config = dict(
    num_hidden_layers=14,
    norm_eps=1e-06,
    qk_norm=True,
    tie_word_embeddings=True,
    init='normal',
    init_std_o=0.0291,
    init_std_up=0.0336,
    init_std_down=0.0336,
    learning_rate=0.014,
    decay_fraction=1.0,
    final_lr_fraction=0.05,
)
Each number is 50 + 10 x the weight over its row's rms, rounded and kept within 0 to 99. Layers, rows and columns count from 0. The size before them is the row's rms in percent of the matrix's.

# up: layer 11 MLP up, 3328x832, rms 0.0336, rows 1178-1210, columns 104-207
# down: layer 11 MLP down (transposed), 3328x832, rms 0.0336, rows 1178-1210, columns 104-207
up1178 095:48 80 50 46 47 66 54 60 44 53 59 53 43 50 43 78 67 61 40 38 57 42 41 49 51 64 57 66 50 44 56 42 54 55 58 43 47 41 55 31 40 52 60 49 40 39 56 51 49 33 59 59 40 45 47 52 52 55 50 54 52 49 31 59 41 47 60 49 49 54 59 59 38 46 42 58 41 50 59 30 46 50 50 56 54 55 39 52 49 43 43 43 56 59 36 39 47 45 28 34 48 40 35 52
down1178 088:67 59 41 43 40 59 47 48 43 48 53 67 56 50 43 47 51 42 52 47 42 44 52 53 36 67 49 59 40 32 52 58 38 46 35 48 37 42 44 46 50 33 47 61 37 41 54 58 44 46 50 51 52 29 58 40 39 37 59 44 39 49 32 39 47 59 53 35 58 40 66 40 66 24 54 45 53 59 57 56 54 56 48 58 56 48 39 51 42 60 46 42 47 72 34 37 40 54 46 49 54 53 52 48
up1179 097:45 37 44 47 59 46 22 45 40 57 64 43 45 39 45 55 40 62 37 55 43 67 52 60 65 63 46 37 39 48 41 52 51 42 47 44 52 58 46 49 33 71 43 50 56 61 57 37 52 48 41 50 55 64 39 58 37 54 52 46 61 36 24 34 33 48 41 41 42 41 71 41 44 52 47 62 44 61 47 37 39 53 39 62 59 31 33 56 61 52 64 35 54 32 49 42 45 56 47 42 54 47 38 60
down1179 097:47 49 50 29 50 44 38 58 55 57 49 37 47 53 52 41 49 48 46 55 45 36 51 38 37 64 46 51 37 49 57 54 50 47 51 54 47 49 66 60 51 46 47 45 36 56 61 39 54 44 51 53 51 56 47 51 69 51 39 42 60 37 46 36 42 55 52 38 47 54 43 53 60 50 64 51 28 41 35 64 41 55 38 35 38 52 50 61 51 59 46 58 49 56 62 68 51 42 51 68 61 29 41 63
up1180 103:53 35 53 42 45 39 48 57 48 60 51 28 50 60 40 61 66 46 45 41 46 60 71 26 70 51 35 58 49 62 53 19 48 62 54 53 52 55 54 64 45 57 57 47 48 41 70 38 58 47 59 70 52 53 41 65 25 49 41 70 43 48 50 47 36 55 63 41 43 46 41 64 37 43 57 37 45 53 58 47 45 48 44 55 39 68 58 53 41 51 48 41 42 52 65 45 44 65 56 52 42 50 34 55
down1180 098:57 47 57 52 51 37 34 57 50 41 47 38 46 54 40 73 55 43 51 54 37 54 56 63 52 50 44 49 46 47 38 44 52 32 44 54 48 47 38 55 61 44 32 42 42 37 63 36 59 54 60 57 59 34 47 36 42 49 48 42 61 46 33 40 32 51 42 54 63 61 69 54 38 55 44 47 40 46 37 53 48 49 55 55 51 58 44 55 68 55 52 56 54 54 43 53 41 44 56 24 59 32 32 57
up1181 099:45 49 56 37 53 43 51 54 64 56 50 52 52 51 64 58 41 69 49 68 45 27 51 49 48 40 41 54 57 31 45 62 56 56 55 55 52 48 28 50 75 48 43 41 61 55 48 52 50 59 37 46 55 59 44 41 55 59 54 49 38 44 46 44 41 46 42 38 47 45 45 48 59 49 54 35 46 41 47 54 43 42 47 57 50 56 60 40 59 54 41 44 40 35 48 35 41 58 58 45 69 60 49 60
down1181 101:49 38 60 51 49 32 54 51 54 41 60 59 59 75 64 50 49 41 61 43 49 53 47 49 35 50 51 46 56 58 53 29 58 49 49 44 54 46 63 51 48 50 39 66 27 51 43 24 56 45 45 48 39 53 51 52 58 51 28 46 50 34 47 53 60 54 49 44 43 56 55 70 39 45 52 46 38 64 48 64 61 48 53 61 43 60 45 65 60 57 49 56 65 36 62 36 59 45 64 45 41 16 52 43
up1182 107:47 52 53 46 34 58 73 46 60 30 59 62 38 50 52 59 53 29 60 47 46 54 48 54 68 53 53 41 57 46 49 50 46 42 45 46 55 60 54 42 64 51 57 24 43 45 58 45 53 56 66 36 33 88 35 40 32 38 44 51 47 58 60 54 30 60 57 63 51 39 60 52 48 44 51 44 65 52 33 40 68 46 60 42 40 58 54 62 43 37 50 53 38 44 26 70 59 69 47 60 74 45 43 50
down1182 112:57 61 55 59 52 64 69 62 47 42 50 53 53 56 62 58 42 37 49 18 57 50 32 48 39 57 42 46 50 63 51 59 42 39 31 63 53 47 40 52 50 62 46 62 65 55 53 56 29 46 37 62 52 59 46 28 59 35 50 37 48 46 36 53 64 37 66 49 59 48 58 62 46 39 55 26 52 41 52 40 40 54 65 49 44 38 43 65 60 49 49 47 22 42 58 40 53 38 47 38 44 37 57 64
up1183 100:55 53 46 43 43 52 38 62 50 41 57 37 51 48 43 61 44 61 47 39 56 33 39 69 63 61 46 32 42 49 61 71 40 53 62 61 55 69 46 61 50 50 56 56 53 49 35 44 49 42 55 52 46 27 47 42 49 41 44 55 34 54 43 64 42 52 37 50 52 46 51 53 23 51 56 54 53 34 33 60 43 62 55 56 48 64 70 47 47 66 50 43 60 66 44 53 23 57 57 65 43 54 58 58
down1183 099:52 37 42 60 40 32 47 57 47 50 66 56 47 57 34 50 42 47 49 40 45 63 57 41 38 37 57 54 52 55 32 43 65 43 41 64 61 43 66 69 45 48 56 45 56 66 76 44 36 44 44 78 39 48 53 52 59 43 48 47 41 56 57 59 57 52 57 47 38 47 51 77 43 54 54 40 53 61 38 62 55 52 45 69 65 51 56 42 30 40 56 73 17 44 65 43 54 47 47 64 43 42 53 29
up1184 099:48 49 38 60 51 48 39 31 49 43 61 50 33 51 53 45 54 54 55 51 59 49 25 52 46 30 19 45 53 37 52 42 41 52 52 59 59 35 70 59 56 45 48 54 37 40 54 55 57 43 33 60 48 34 26 69 37 57 45 49 40 50 48 51 45 49 46 48 40 62 63 74 30 43 48 43 57 57 36 39 59 28 56 54 57 27 60 67 40 32 60 50 39 42 44 61 52 55 48 51 49 54 37 51
down1184 105:50 56 64 42 61 65 51 60 32 61 40 53 44 49 45 26 42 37 58 58 54 42 43 59 26 36 29 38 39 35 54 56 27 78 56 40 51 54 45 48 50 53 57 67 55 41 44 59 47 66 32 59 57 59 36 35 49 49 38 49 45 63 40 48 53 44 72 43 43 58 52 51 39 50 67 49 53 38 62 40 44 49 53 54 28 40 57 58 46 45 45 52 62 47 67 54 46 70 28 27 45 49 54 52
up1185 095:37 42 57 51 53 52 52 59 48 51 53 69 57 50 61 52 36 60 40 54 55 54 70 40 69 56 43 61 55 49 42 61 73 64 46 39 44 62 29 48 55 42 46 62 47 54 75 47 39 54 50 47 66 59 59 65 48 57 72 59 66 36 58 49 44 57 62 43 47 51 59 55 55 61 52 48 42 41 48 72 57 42 34 50 46 44 37 44 63 60 64 50 55 59 54 67 57 63 51 51 67 30 50 58
down1185 094:34 51 50 68 52 49 38 47 51 51 53 66 41 41 52 50 57 50 43 53 47 40 68 59 60 57 64 66 55 36 56 32 44 53 52 48 40 55 66 52 50 47 49 53 43 63 69 38 54 44 45 43 49 52 38 59 48 29 51 72 47 67 49 68 42 43 61 45 45 67 46 36 58 68 40 40 42 49 42 32 39 56 42 58 44 43 50 59 62 38 51 47 57 56 51 54 50 31 61 61 56 36 54 43
up1186 105:51 57 47 48 71 54 51 42 39 56 46 58 47 36 54 47 33 59 41 44 40 30 48 37 41 47 61 61 45 40 51 56 48 63 45 57 48 61 60 63 34 55 54 49 44 68 32 55 35 76 55 46 37 61 51 57 49 52 45 51 43 48 49 29 43 62 39 80 33 36 49 40 45 45 52 21 32 47 39 40 34 56 59 43 30 45 69 61 64 36 53 62 69 45 47 66 52 35 41 44 48 39 62 27
down1186 117:35 53 48 61 45 47 39 54 79 38 35 63 56 43 36 51 48 51 67 29 53 49 55 64 39 60 53 51 35 47 41 56 42 33 51 58 33 63 49 50 49 49 25 47 38 48 37 50 52 57 45 52 49 48 62 65 41 42 59 32 43 63 50 41 33 45 61 59 53 64 48 59 44 38 55 43 63 58 40 61 36 57 53 59 68 58 58 35 49 60 57 27 36 44 67 59 36 48 53 48 58 44 52 45
up1187 104:50 49 61 31 35 57 23 57 46 33 55 69 48 54 58 66 59 47 56 40 36 58 37 66 42 56 40 43 48 38 49 46 61 42 50 61 44 79 48 29 60 47 53 46 61 57 42 47 53 46 37 53 27 54 49 55 60 72 52 26 55 47 64 40 27 61 57 51 69 54 48 58 34 54 51 62 79 46 47 57 68 35 47 57 58 52 55 41 65 46 47 61 45 43 56 60 62 41 51 50 46 38 46 47
down1187 092:61 41 57 46 63 51 58 49 54 55 54 56 46 55 31 36 47 30 53 58 49 59 47 64 27 45 53 47 50 55 50 56 37 43 53 51 51 49 61 34 51 63 56 45 58 48 48 38 44 57 45 40 70 48 47 76 40 52 39 58 50 56 49 51 55 45 51 51 43 41 35 59 32 40 52 39 60 50 40 37 44 42 43 68 16 36 43 42 57 53 60 50 53 48 38 50 38 51 41 49 54 52 38 44
up1188 101:52 50 45 41 41 59 45 53 49 47 40 45 48 56 74 48 50 49 45 50 42 47 50 47 57 48 57 48 58 40 58 52 47 50 49 48 56 60 41 39 20 51 40 42 57 47 66 36 43 62 53 47 50 53 40 57 27 54 33 39 47 40 44 41 51 66 57 40 40 39 64 60 50 57 41 55 42 39 54 47 71 55 61 54 54 54 56 42 57 44 60 31 32 61 48 46 46 50 48 50 62 41 61 72
down1188 121:44 47 61 37 54 50 55 58 51 49 57 43 42 59 53 39 52 34 39 50 46 64 44 48 49 47 52 46 55 41 43 36 37 41 41 41 64 40 49 43 47 39 38 61 59 50 47 53 38 53 37 52 29 59 56 48 50 34 46 28 59 40 54 31 48 30 52 51 33 60 42 53 51 46 52 51 62 28 44 41 61 40 52 47 76 56 54 45 52 55 41 40 42 54 60 53 34 50 35 39 43 25 48 48
up1189 102:55 60 38 57 42 46 44 47 60 44 38 37 43 35 52 50 35 57 64 45 40 35 35 54 46 53 50 69 66 46 48 56 47 50 56 68 72 43 28 44 55 51 38 62 48 23 62 53 44 50 71 44 45 64 67 65 54 62 61 54 58 48 57 35 39 35 53 37 57 41 40 21 56 46 68 68 53 47 38 67 31 47 44 35 50 45 37 47 37 61 56 61 53 46 56 36 62 58 26 53 57 61 49 54
down1189 086:44 41 41 53 40 43 58 47 50 63 57 56 40 34 48 59 60 36 50 53 37 58 53 46 42 61 58 48 37 55 44 49 40 54 60 55 66 45 42 54 59 47 33 59 51 28 55 49 54 49 53 44 45 44 43 50 50 66 63 55 46 64 33 45 51 50 52 55 53 46 50 49 47 39 65 52 49 47 47 42 39 29 36 60 39 46 50 43 40 57 46 42 47 62 51 27 48 47 52 52 31 67 32 38
up1190 095:47 64 54 47 45 44 58 48 64 51 43 50 46 53 46 68 61 56 46 68 31 56 45 52 64 62 40 37 58 45 58 54 64 41 48 58 61 44 43 27 44 35 52 43 48 79 59 61 42 47 52 44 46 40 45 47 53 51 60 52 39 47 52 39 56 37 47 54 40 40 41 54 51 37 52 55 61 64 54 39 48 45 49 48 59 53 64 42 62 54 67 30 51 56 43 59 61 62 76 53 61 44 62 45
down1190 109:50 54 51 44 44 42 36 55 47 54 56 53 36 40 35 53 36 33 45 44 57 65 49 36 55 51 35 55 39 59 37 55 38 64 38 38 47 54 69 45 33 56 61 45 59 35 50 48 42 60 38 47 62 63 56 48 47 50 32 47 53 42 45 55 54 46 43 59 41 47 47 76 49 52 51 66 69 53 44 41 68 60 47 39 46 48 56 58 40 52 62 41 44 48 45 54 41 36 62 40 46 44 52 43
up1191 093:54 74 34 47 62 49 51 48 39 59 44 51 46 60 54 43 44 50 44 48 45 48 53 29 45 38 55 58 45 46 51 43 48 44 50 76 64 48 65 41 46 58 57 40 72 63 46 35 65 60 40 35 37 53 47 59 58 52 48 49 48 63 54 54 58 58 56 52 53 42 62 62 64 48 43 55 50 47 48 60 39 39 54 37 47 59 33 51 49 59 53 56 55 57 42 44 43 51 45 52 47 45 40 38
down1191 097:45 65 60 50 64 61 58 52 57 46 47 40 74 45 49 62 50 36 60 48 48 63 52 51 54 54 51 49 30 43 49 44 55 41 62 30 46 50 50 52 46 64 53 54 59 70 48 55 57 42 54 60 66 47 60 57 34 45 54 41 66 53 44 49 59 61 55 45 66 47 33 53 57 67 43 53 58 47 54 43 40 56 56 63 51 38 48 53 50 58 54 69 67 47 53 54 47 43 47 54 72 37 63 51
up1192 089:39 56 37 57 47 69 47 37 67 46 53 75 50 45 45 64 42 45 61 68 42 68 64 56 37 38 41 48 54 50 45 53 50 56 58 44 57 70 45 40 62 41 56 67 44 53 51 45 34 37 36 66 48 49 44 42 52 52 49 39 33 58 46 49 71 41 57 65 55 61 56 49 52 42 52 65 55 50 39 55 52 43 32 45 58 54 42 52 51 59 36 44 73 62 49 57 43 49 50 43 47 52 51 68
down1192 086:47 60 48 46 41 54 45 76 39 49 51 64 62 44 66 66 45 45 53 45 54 52 39 58 60 36 42 59 62 48 60 47 59 34 60 58 41 61 54 49 54 61 60 38 65 38 41 44 63 54 49 57 58 47 61 51 33 53 54 41 59 42 51 47 62 42 54 58 47 41 42 36 63 50 48 56 48 66 73 29 56 56 29 44 40 37 46 56 52 51 61 52 51 54 62 52 38 38 64 52 36 51 41 48
up1193 095:53 54 34 41 42 57 66 39 61 49 59 42 66 66 71 50 53 57 29 53 56 54 42 46 52 57 68 41 33 38 53 54 49 35 50 39 45 44 47 55 73 40 64 42 70 60 54 59 34 39 55 43 31 47 46 52 52 47 37 40 66 55 36 57 55 66 39 35 57 38 40 54 32 47 46 52 45 39 58 49 43 52 40 69 50 43 56 51 59 48 38 59 40 65 39 72 51 47 54 48 49 35 53 61
down1193 093:57 58 46 44 59 34 44 31 53 38 48 58 60 55 48 35 61 45 35 44 54 44 52 35 36 61 58 54 71 31 35 52 64 42 54 39 48 51 55 44 38 45 41 68 57 46 54 47 43 47 60 49 54 69 56 67 75 63 51 57 51 38 63 37 58 37 56 52 25 48 40 25 45 63 45 50 60 37 50 50 60 55 54 53 60 53 53 55 36 40 55 45 56 59 39 60 57 65 58 51 48 30 40 50
up1194 111:54 31 53 51 49 53 42 49 49 49 42 52 56 55 64 54 54 56 37 54 66 65 54 47 49 55 53 43 48 77 31 48 63 56 47 43 62 43 60 66 53 63 60 64 52 43 38 73 58 36 42 42 42 59 51 42 47 55 46 55 42 53 45 51 44 51 47 71 68 65 43 57 26 48 37 52 55 63 45 66 45 41 41 51 57 43 59 48 62 45 54 34 71 48 69 53 53 45 49 41 45 34 40 53
down1194 092:53 43 59 74 47 43 53 41 55 56 62 44 62 63 65 47 41 53 31 55 49 50 41 48 53 64 49 49 53 53 54 53 62 50 38 53 38 49 42 42 43 58 45 39 55 52 54 29 65 44 52 32 55 44 48 40 44 60 45 52 55 56 56 49 56 27 45 53 54 36 35 38 33 36 53 56 51 59 45 47 39 48 24 40 63 44 40 35 31 59 62 44 42 45 24 55 73 62 37 56 39 42 53 66
up1195 101:59 64 58 61 53 52 53 47 63 39 53 42 43 79 58 49 54 55 58 47 35 56 44 46 48 41 48 56 47 39 50 39 70 40 45 43 62 49 59 54 47 62 59 49 55 41 35 29 58 44 51 36 50 40 30 33 34 43 50 43 50 53 40 33 68 50 47 53 54 40 58 59 44 56 61 52 53 46 44 48 44 51 44 48 40 55 55 46 53 61 31 54 47 59 63 47 51 58 42 47 37 59 55 24
down1195 115:64 49 54 44 73 36 53 53 49 43 66 42 42 40 37 54 58 48 50 47 30 52 54 57 73 49 54 55 64 39 48 42 61 36 44 50 68 50 48 47 51 53 59 42 62 47 57 47 47 53 46 43 46 51 40 48 55 52 49 39 48 46 59 53 66 49 61 51 56 59 51 47 37 52 55 52 78 40 52 54 66 39 35 56 44 41 50 30 45 41 55 80 35 46 52 40 25 58 41 54 47 54 46 34
up1196 094:68 43 50 38 59 40 39 64 73 65 41 51 41 72 40 21 66 38 46 31 52 47 63 52 57 42 50 48 48 62 36 55 61 40 44 37 44 49 60 49 47 57 57 58 33 56 46 58 50 40 41 42 50 34 61 55 66 51 39 51 59 58 65 54 54 46 50 55 43 56 62 49 47 65 61 51 55 52 46 46 45 53 46 38 45 44 47 55 55 49 44 48 65 46 44 45 67 57 31 48 57 45 41 35
down1196 104:73 65 62 47 45 67 53 56 35 48 42 54 45 51 41 36 31 53 39 48 35 59 58 42 53 53 53 59 55 49 69 43 45 46 44 58 47 45 42 56 54 46 50 50 68 63 42 50 49 26 46 58 55 54 63 61 57 73 36 56 57 44 54 53 45 61 62 58 41 51 48 54 45 62 46 33 51 46 76 54 31 49 54 37 51 40 46 44 48 52 45 47 55 49 57 42 47 65 61 53 39 62 54 44
up1197 099:41 47 70 60 55 38 47 38 45 49 58 72 45 34 42 55 33 58 55 34 53 62 46 46 40 44 44 58 75 51 51 61 63 64 52 45 37 42 49 45 19 48 43 34 51 55 53 36 42 51 53 30 56 50 37 39 55 51 53 47 39 67 41 38 53 36 45 43 47 45 41 52 53 38 41 54 50 51 60 72 34 59 40 44 38 66 42 60 47 31 36 56 33 58 53 67 60 52 54 38 56 48 44 60
down1197 098:52 46 64 47 59 75 54 57 52 40 36 44 57 65 56 65 33 56 61 54 34 64 39 79 47 59 64 40 65 47 52 50 65 50 53 43 58 59 40 49 35 45 64 44 42 56 37 33 57 46 64 35 29 42 50 59 44 33 32 52 39 64 60 37 60 25 48 45 48 51 62 64 65 68 55 47 50 41 65 64 40 50 53 53 55 46 47 59 30 41 37 51 63 60 63 49 53 51 50 34 52 51 62 50
up1198 109:45 49 53 49 50 52 60 41 60 39 58 44 48 64 69 61 50 41 64 61 58 60 57 37 41 59 53 58 54 57 48 52 59 46 41 38 48 65 41 53 39 54 54 52 62 60 45 52 51 44 41 52 48 60 44 56 34 43 46 62 52 43 35 48 43 65 57 55 56 37 39 57 35 53 57 39 61 38 56 41 41 65 53 44 56 44 49 51 42 47 41 53 25 54 58 40 37 49 46 46 49 49 46 50
down1198 125:53 43 45 41 30 55 51 42 56 53 50 36 47 47 53 42 54 55 53 49 43 46 50 59 37 49 50 49 53 32 37 30 40 46 47 49 46 42 44 46 49 38 48 43 55 47 40 28 52 46 54 52 43 50 44 46 33 42 56 49 39 46 44 29 52 65 27 52 34 37 32 47 24 31 55 42 46 45 47 33 58 49 44 43 38 52 44 63 34 47 44 35 39 48 56 41 30 54 49 46 54 34 38 57
up1199 099:37 43 24 48 42 48 35 51 51 44 35 39 54 56 50 67 50 46 50 61 32 46 49 56 53 62 42 46 40 46 50 48 44 53 51 57 46 43 52 35 50 67 43 43 51 58 42 36 47 53 54 47 67 50 50 30 68 60 49 37 41 54 40 52 44 60 69 57 37 42 39 49 49 45 43 57 37 69 51 40 64 54 48 37 43 58 53 46 38 56 47 57 59 45 42 33 57 55 34 48 47 49 46 26
down1199 096:55 47 54 41 41 49 44 63 56 39 61 49 55 58 46 16 62 44 33 58 42 59 48 36 61 52 36 44 53 44 45 36 20 33 59 53 55 48 47 41 48 45 59 51 47 57 46 67 15 39 57 65 41 54 46 43 37 54 50 52 46 64 65 39 35 69 53 41 42 52 43 38 56 49 34 38 53 51 56 49 58 35 38 44 50 40 35 50 41 56 50 49 52 52 70 62 73 51 35 50 48 24 57 55
up1200 093:52 24 36 58 40 57 50 53 40 62 52 47 45 50 30 61 42 56 66 43 50 64 46 45 52 63 63 48 30 37 48 63 46 45 47 67 51 36 57 49 63 27 33 39 46 52 49 44 58 53 43 51 51 60 35 40 73 48 49 39 48 38 57 52 33 51 50 51 58 41 46 38 46 47 50 43 51 50 55 48 51 66 55 72 53 47 54 42 55 45 40 57 54 46 57 41 37 67 53 69 46 43 48 30
down1200 092:35 49 39 39 55 41 59 59 39 45 30 45 55 41 45 45 56 47 45 49 64 62 63 45 55 51 53 65 49 43 35 74 44 50 55 39 37 57 53 50 42 28 52 49 58 51 54 67 42 60 35 40 43 33 29 46 54 41 39 48 49 57 51 39 45 55 52 51 41 45 65 50 64 45 30 57 53 47 69 41 43 66 58 36 64 66 42 42 47 42 60 69 43 62 46 45 57 46 53 51 44 24 45 75
up1201 095:52 31 61 59 44 42 58 46 44 46 64 47 37 48 61 47 45 55 53 72 54 71 39 28 46 46 46 35 45 53 64 66 33 50 43 39 58 49 41 47 56 50 46 57 41 53 59 54 61 55 51 43 43 50 72 63 64 49 36 53 67 48 49 42 40 30 56 65 51 49 55 39 80 35 52 36 61 34 59 49 45 47 56 67 60 59 60 64 55 62 38 39 44 48 63 55 50 48 38 54 47 43 51 49
down1201 101:44 44 48 39 39 41 54 59 70 53 34 38 46 48 59 48 64 49 65 63 45 43 62 40 63 55 59 50 43 35 55 56 47 55 62 47 44 40 44 43 45 58 42 52 54 50 45 47 50 53 53 55 48 49 53 54 54 40 46 71 38 39 44 40 51 55 71 49 52 57 51 81 53 54 47 52 55 54 63 55 54 33 59 47 40 25 57 62 54 46 35 53 33 56 33 58 40 49 42 58 41 39 38 57
up1202 089:49 35 57 41 67 58 38 30 57 51 74 37 50 36 46 50 61 55 60 40 50 44 58 63 35 51 63 45 62 37 43 42 47 49 34 50 51 41 63 33 33 35 59 50 67 51 45 39 58 64 48 36 54 48 34 53 49 63 39 50 68 56 30 49 47 47 53 57 55 59 53 47 72 55 73 60 73 46 48 57 68 59 40 65 55 75 45 43 59 47 52 61 45 63 58 70 46 45 56 49 48 54 53 60
down1202 081:43 55 63 67 57 52 51 70 67 64 36 39 48 59 39 42 46 48 39 58 66 51 56 38 49 66 44 56 34 67 62 50 54 52 57 39 63 55 59 42 53 64 63 44 42 45 69 36 74 56 53 52 54 45 57 48 33 43 63 51 52 69 63 58 49 58 42 37 59 62 65 40 48 65 48 37 53 72 58 47 51 62 45 63 52 49 62 54 51 66 50 60 50 46 49 50 47 80 53 49 62 54 53 40
up1203 095:47 48 42 49 52 56 49 51 63 33 53 41 66 74 58 32 48 51 33 42 43 62 42 60 48 50 52 69 42 38 40 55 62 51 55 36 66 47 61 55 43 42 46 43 50 42 45 55 49 53 39 57 52 49 69 37 52 46 61 49 53 46 53 62 38 50 46 65 61 59 53 58 48 57 48 51 55 31 64 61 51 44 53 43 46 34 45 43 57 50 37 43 56 42 56 29 62 46 60 70 50 60 67 44
down1203 098:53 48 45 43 45 57 34 65 40 52 34 46 61 54 68 60 57 38 76 55 44 45 43 57 40 53 34 53 42 35 53 37 49 50 48 68 49 58 58 39 55 50 62 57 53 46 54 74 39 64 46 66 44 56 60 43 56 49 75 43 28 48 67 33 27 51 50 35 54 68 46 48 41 38 37 47 35 71 56 70 66 65 45 47 52 63 48 32 68 54 39 44 64 50 48 46 39 40 63 39 56 28 53 59
up1204 100:58 56 32 40 60 59 59 63 53 55 53 52 52 49 32 50 45 67 59 39 58 50 46 40 39 53 67 70 66 48 37 68 52 46 58 53 40 65 44 47 55 70 48 45 53 39 56 49 55 55 46 40 35 50 45 54 44 55 34 64 50 37 44 54 47 47 53 46 31 59 50 49 47 63 59 49 49 60 39 35 60 43 54 50 34 56 49 53 46 57 45 51 50 55 46 56 49 46 49 60 40 43 52 26
down1204 099:54 52 36 58 40 47 51 46 71 49 31 49 48 31 41 54 44 67 34 50 28 51 44 48 41 33 51 31 45 44 34 70 45 55 52 39 41 37 39 51 45 64 48 58 44 62 53 47 55 41 49 57 44 47 31 54 67 55 61 46 38 33 54 53 52 52 62 51 30 45 39 39 38 49 54 37 58 44 47 54 45 53 49 48 64 55 49 32 45 57 53 45 48 38 52 56 34 41 44 50 43 33 41 52
up1205 099:67 66 67 44 64 36 49 64 67 40 53 39 60 54 43 49 49 39 47 38 33 64 65 48 54 56 56 47 57 40 52 34 44 71 35 39 62 59 51 29 47 44 54 44 42 60 49 42 41 49 50 50 49 58 57 57 43 49 44 40 51 59 46 61 64 53 54 33 43 46 38 44 58 50 44 56 56 77 46 43 55 54 47 47 40 35 48 60 44 56 57 49 52 67 52 43 63 56 48 52 61 78 46 60
down1205 103:54 49 49 39 51 53 40 58 43 51 62 53 51 36 42 64 55 57 53 50 35 60 41 37 58 46 66 59 60 56 48 47 34 58 56 40 48 46 40 40 36 41 48 50 46 41 35 46 57 50 38 43 61 66 35 54 51 42 48 43 48 48 70 62 34 45 57 49 64 57 47 33 59 38 42 39 53 49 55 72 48 56 53 63 40 45 63 47 49 43 36 52 65 41 58 44 55 46 56 32 50 48 63 72
up1206 094:42 46 63 71 42 53 36 29 43 53 43 49 60 47 45 42 42 45 66 41 58 67 56 41 46 64 46 37 59 38 32 49 52 58 50 50 59 45 52 36 50 38 51 50 38 58 28 53 47 51 46 41 47 49 56 57 21 40 73 49 32 52 61 60 34 63 58 44 51 36 41 61 44 41 57 33 46 46 57 49 61 47 37 49 41 45 36 56 35 63 53 57 43 45 37 29 55 44 40 54 33 29 35 46
down1206 101:59 55 48 62 73 55 53 53 66 40 53 51 55 42 70 39 53 65 42 36 57 66 43 51 27 59 44 65 43 49 42 36 40 47 56 41 54 40 42 49 45 40 55 53 42 50 64 52 55 46 49 46 50 47 61 35 53 62 48 51 56 47 43 58 51 61 58 58 49 55 51 57 65 53 57 45 42 47 52 40 63 32 46 31 32 54 56 50 51 59 38 55 55 52 52 66 59 61 40 57 50 29 41 58
up1207 088:60 41 67 37 53 62 50 45 42 63 58 45 35 44 55 57 49 38 55 48 48 51 49 54 37 51 55 49 39 48 54 50 48 59 51 45 74 47 30 56 45 55 41 46 36 53 32 44 49 61 65 48 56 64 54 56 42 64 47 29 45 66 42 61 48 36 54 75 74 58 52 56 63 28 60 53 67 51 60 53 59 44 42 55 57 56 57 46 46 53 42 60 38 56 55 37 42 48 42 55 33 58 37 52
down1207 080:63 38 49 44 41 55 68 47 47 55 56 57 40 69 66 71 49 48 54 44 41 58 45 44 47 37 44 59 57 63 60 48 49 38 37 62 63 49 54 42 45 67 62 46 41 47 48 66 68 43 49 67 77 49 61 33 40 48 53 48 43 56 45 72 46 43 67 66 43 56 61 48 54 52 45 65 44 44 66 45 68 57 60 49 49 34 59 59 40 35 43 32 58 52 55 56 55 37 66 48 50 58 62 44
up1208 099:57 49 46 31 60 52 54 54 54 62 45 45 45 51 46 41 53 47 39 44 37 45 37 56 55 48 56 59 51 57 42 53 41 55 50 47 43 50 55 54 55 44 35 45 27 45 44 59 40 33 66 37 53 76 33 42 36 61 45 43 41 46 60 50 45 50 32 65 47 42 40 58 60 53 35 57 41 29 44 41 60 59 72 47 64 55 39 43 49 68 48 57 48 51 58 53 51 40 35 37 61 34 38 48
down1208 099:49 47 44 58 39 56 41 39 47 45 42 62 66 51 54 49 55 54 31 56 44 48 41 19 62 44 47 38 50 43 57 70 69 58 42 73 67 22 40 54 52 52 55 47 50 46 59 40 55 57 55 48 62 55 41 55 51 44 58 46 33 55 56 33 39 59 64 52 37 63 49 63 47 55 52 69 47 59 49 55 41 58 55 49 42 51 36 59 37 51 39 43 22 49 50 45 62 44 61 50 52 56 44 45
up1209 097:47 64 38 24 41 48 40 55 40 59 49 50 50 51 45 38 42 55 41 57 53 41 42 43 71 50 39 58 49 47 53 57 52 63 41 56 58 52 30 49 38 63 37 52 60 49 51 64 38 44 30 73 45 39 64 51 37 59 44 47 30 51 61 56 61 38 39 43 52 38 54 44 56 49 66 51 49 47 48 51 67 44 63 53 56 52 60 61 49 45 55 58 55 60 43 53 58 53 34 40 41 37 40 47
down1209 098:49 37 32 65 51 56 47 49 41 50 36 49 36 45 56 68 36 42 62 50 50 53 50 56 50 48 45 46 50 37 44 32 36 38 42 51 29 44 51 61 39 56 48 50 67 58 39 58 55 56 59 50 46 55 63 62 35 38 50 48 47 73 57 41 78 38 73 45 57 25 52 49 67 48 54 46 45 47 42 59 49 37 54 49 50 45 49 64 56 47 56 48 53 47 50 44 53 41 65 51 65 42 55 36
up1210 104:69 47 49 56 52 45 36 52 34 42 58 54 57 45 52 50 54 44 43 67 59 41 47 55 37 37 69 44 53 40 64 52 29 53 39 50 43 55 45 57 45 52 40 52 43 52 59 36 51 43 49 58 46 44 62 60 72 52 55 36 46 42 61 46 49 70 58 39 47 73 42 58 68 47 45 39 45 53 63 47 53 46 46 46 48 69 51 71 44 43 53 63 36 52 47 58 51 48 45 48 48 36 54 54
down1210 096:47 54 39 42 46 56 48 42 43 55 35 49 59 59 46 56 45 47 45 45 32 44 58 52 56 48 48 66 57 36 50 58 53 47 33 49 54 42 38 40 48 52 60 52 58 52 52 42 38 57 46 51 41 53 72 52 50 45 49 32 38 52 59 52 64 44 48 60 44 54 45 39 58 70 63 43 41 42 39 59 44 54 41 47 39 46 30 53 60 56 34 35 51 35 46 53 44 40 42 49 51 28 49 64